From a checkpoint of a small transformer trained on Wikipedia: LayerNorm before each block, 7382 steps.
Each number is 200 + 30 x the weight over the matrix's rms, rounded and kept within 0 to 999. Layers, rows and columns count from 0.

# layer 6 attention query, 64x64, rms 0.177, rows 42-52, columns 0-63
192,217,180,239,211,233,211,168,167,179,233,214,181,260,177,196,196,241,226,217,207,207,201,166,172,235,201,237,189,232,229,238,154,187,159,213,133,197,215,227,169,204,194,190,197,198,228,204,258,175,224,191,125,187,180,208,161,226,175,171,209,198,224,132
198,197,166,207,179,194,236,230,234,165,236,178,139,208,235,179,171,199,193,193,202,188,173,223,214,248,201,166,236,203,187,240,218,239,180,198,264,240,214,219,158,206,190,184,152,139,215,160,257,162,166,228,163,202,191,257,183,210,240,173,188,156,248,208
173,230,175,209,179,203,163,172,233,205,210,169,251,266,211,234,208,203,159,224,194,197,203,186,145,117,222,203,173,192,251,181,201,207,271,198,198,153,194,206,185,199,196,177,165,194,190,201,208,214,231,176,216,252,214,219,168,203,197,262,219,211,181,198
192,214,179,163,211,211,247,210,132,183,165,161,203,179,246,228,227,183,200,201,200,246,166,214,152,143,203,230,242,214,180,179,251,224,179,185,215,235,202,172,149,237,224,221,199,208,234,211,207,205,177,216,247,247,183,212,215,220,180,222,177,228,129,169
186,115,192,216,139,240,187,206,212,174,202,214,206,176,232,223,184,144,224,228,204,215,188,234,243,154,231,237,199,261,238,195,228,248,220,157,176,232,220,206,202,213,226,219,223,186,168,234,209,242,154,176,224,187,166,203,174,164,190,192,198,191,167,197
144,211,288,192,194,166,215,220,218,168,203,158,219,209,224,204,264,162,221,193,212,192,208,160,164,207,160,180,152,255,170,225,241,185,250,172,212,221,254,131,230,229,223,205,243,165,212,119,167,183,249,176,181,217,158,169,303,156,202,188,187,175,244,226
208,213,219,219,211,229,189,224,173,262,204,141,203,213,154,193,233,122,183,229,194,199,171,178,174,167,214,173,248,218,212,260,189,243,176,227,181,213,171,260,203,197,175,224,216,185,198,199,173,234,188,148,241,228,199,164,202,197,141,184,252,184,227,191
237,186,210,218,163,184,201,211,214,130,128,163,215,235,239,153,289,168,171,215,209,263,191,209,187,238,215,233,182,249,156,191,252,197,189,174,178,238,173,156,163,239,260,268,146,198,151,138,238,150,197,204,238,200,171,227,208,175,174,197,214,188,206,191
250,177,240,187,123,210,217,191,144,217,183,189,234,185,135,192,201,209,179,157,201,205,200,219,194,208,254,168,173,227,242,218,242,183,204,168,206,181,180,217,220,242,224,219,211,197,186,187,149,238,203,204,226,213,164,202,173,167,186,237,216,221,235,123
209,210,218,180,151,182,206,241,204,153,171,165,273,186,171,215,187,211,161,234,224,151,194,221,167,246,186,205,171,251,185,205,215,151,211,208,142,203,181,279,211,207,234,201,218,197,260,201,204,201,205,206,190,153,161,222,223,156,213,203,230,225,210,157
222,211,183,205,199,136,203,154,128,222,195,212,230,157,147,219,202,195,185,212,197,175,221,190,196,257,200,293,184,194,159,132,222,192,219,212,203,194,218,175,206,217,164,205,172,252,192,219,247,220,195,126,194,193,185,222,212,226,238,208,206,215,233,195
# layer 6 attention key, 64x64, rms 0.174, rows 42-52, columns 0-63
202,211,182,178,173,230,177,245,112,203,230,192,191,202,176,178,141,241,146,239,210,194,205,237,200,222,214,231,184,237,198,178,176,213,157,210,201,192,177,196,199,198,235,228,173,205,211,118,257,223,227,197,197,187,192,224,201,201,210,178,213,184,197,181
208,218,218,183,156,221,230,227,194,216,215,207,199,180,178,189,218,217,163,112,226,239,192,209,225,204,215,184,190,170,160,221,204,205,167,241,243,162,215,159,195,174,195,261,204,216,205,249,231,211,203,248,187,231,199,160,188,209,211,152,197,140,209,157
200,187,219,232,163,206,217,237,243,215,227,181,147,200,172,216,169,161,208,224,193,161,232,230,223,198,157,207,213,154,167,241,214,219,227,180,160,237,142,212,173,251,200,187,240,199,201,197,160,183,213,223,183,157,209,204,188,184,235,207,173,209,204,209
184,135,192,182,234,123,182,195,220,187,170,210,180,181,219,287,199,183,189,199,196,214,185,223,264,233,205,177,192,233,171,236,211,208,208,198,237,224,168,273,168,181,173,194,181,255,158,211,189,196,159,238,180,223,184,210,193,187,178,217,229,200,191,210
205,181,158,220,169,259,215,174,172,178,184,198,168,186,188,243,211,142,180,181,181,244,160,208,281,188,193,243,214,214,246,211,215,192,189,178,164,212,223,231,208,182,199,243,214,196,247,220,140,185,152,196,161,186,225,197,227,213,178,226,224,200,180,233
216,144,165,219,213,178,297,239,210,202,246,188,212,187,185,225,210,186,190,192,144,234,170,162,145,250,230,171,176,178,176,178,217,179,192,119,219,224,247,182,193,185,241,198,190,164,217,180,187,209,237,221,251,252,160,246,195,140,216,213,131,166,272,232
167,212,165,284,173,190,201,166,130,198,223,142,191,219,145,232,161,208,203,157,162,193,245,177,175,195,231,214,223,197,219,224,158,193,207,189,222,226,181,209,189,176,211,207,179,245,193,213,172,228,234,213,209,164,207,236,164,239,196,169,216,182,228,251
244,159,172,221,220,227,201,240,162,192,224,237,162,189,148,247,195,175,187,174,213,198,152,259,223,230,260,188,171,142,173,126,252,181,252,180,205,235,228,265,118,162,241,274,161,218,233,251,199,214,169,206,174,209,211,209,172,197,171,200,128,192,226,238
220,109,203,203,189,172,198,221,181,193,180,275,195,224,141,197,182,222,201,173,230,185,217,220,192,238,219,214,213,205,247,179,162,172,232,218,207,153,212,279,247,192,195,195,209,172,226,221,147,188,238,190,185,165,238,265,190,202,201,265,223,208,182,169
179,160,176,233,163,206,259,230,200,178,216,218,237,202,222,224,153,211,157,202,212,195,196,172,191,230,188,201,175,196,236,184,221,163,226,180,170,182,238,286,230,206,203,193,199,170,218,207,194,254,247,197,148,218,243,229,189,230,136,206,196,176,198,114
260,237,212,206,225,179,177,200,184,190,207,217,231,184,216,211,207,169,236,181,221,182,208,175,203,246,174,218,233,211,184,169,236,214,189,118,141,161,183,161,212,214,199,178,172,238,169,175,245,235,281,163,187,168,155,215,205,191,190,237,212,200,160,193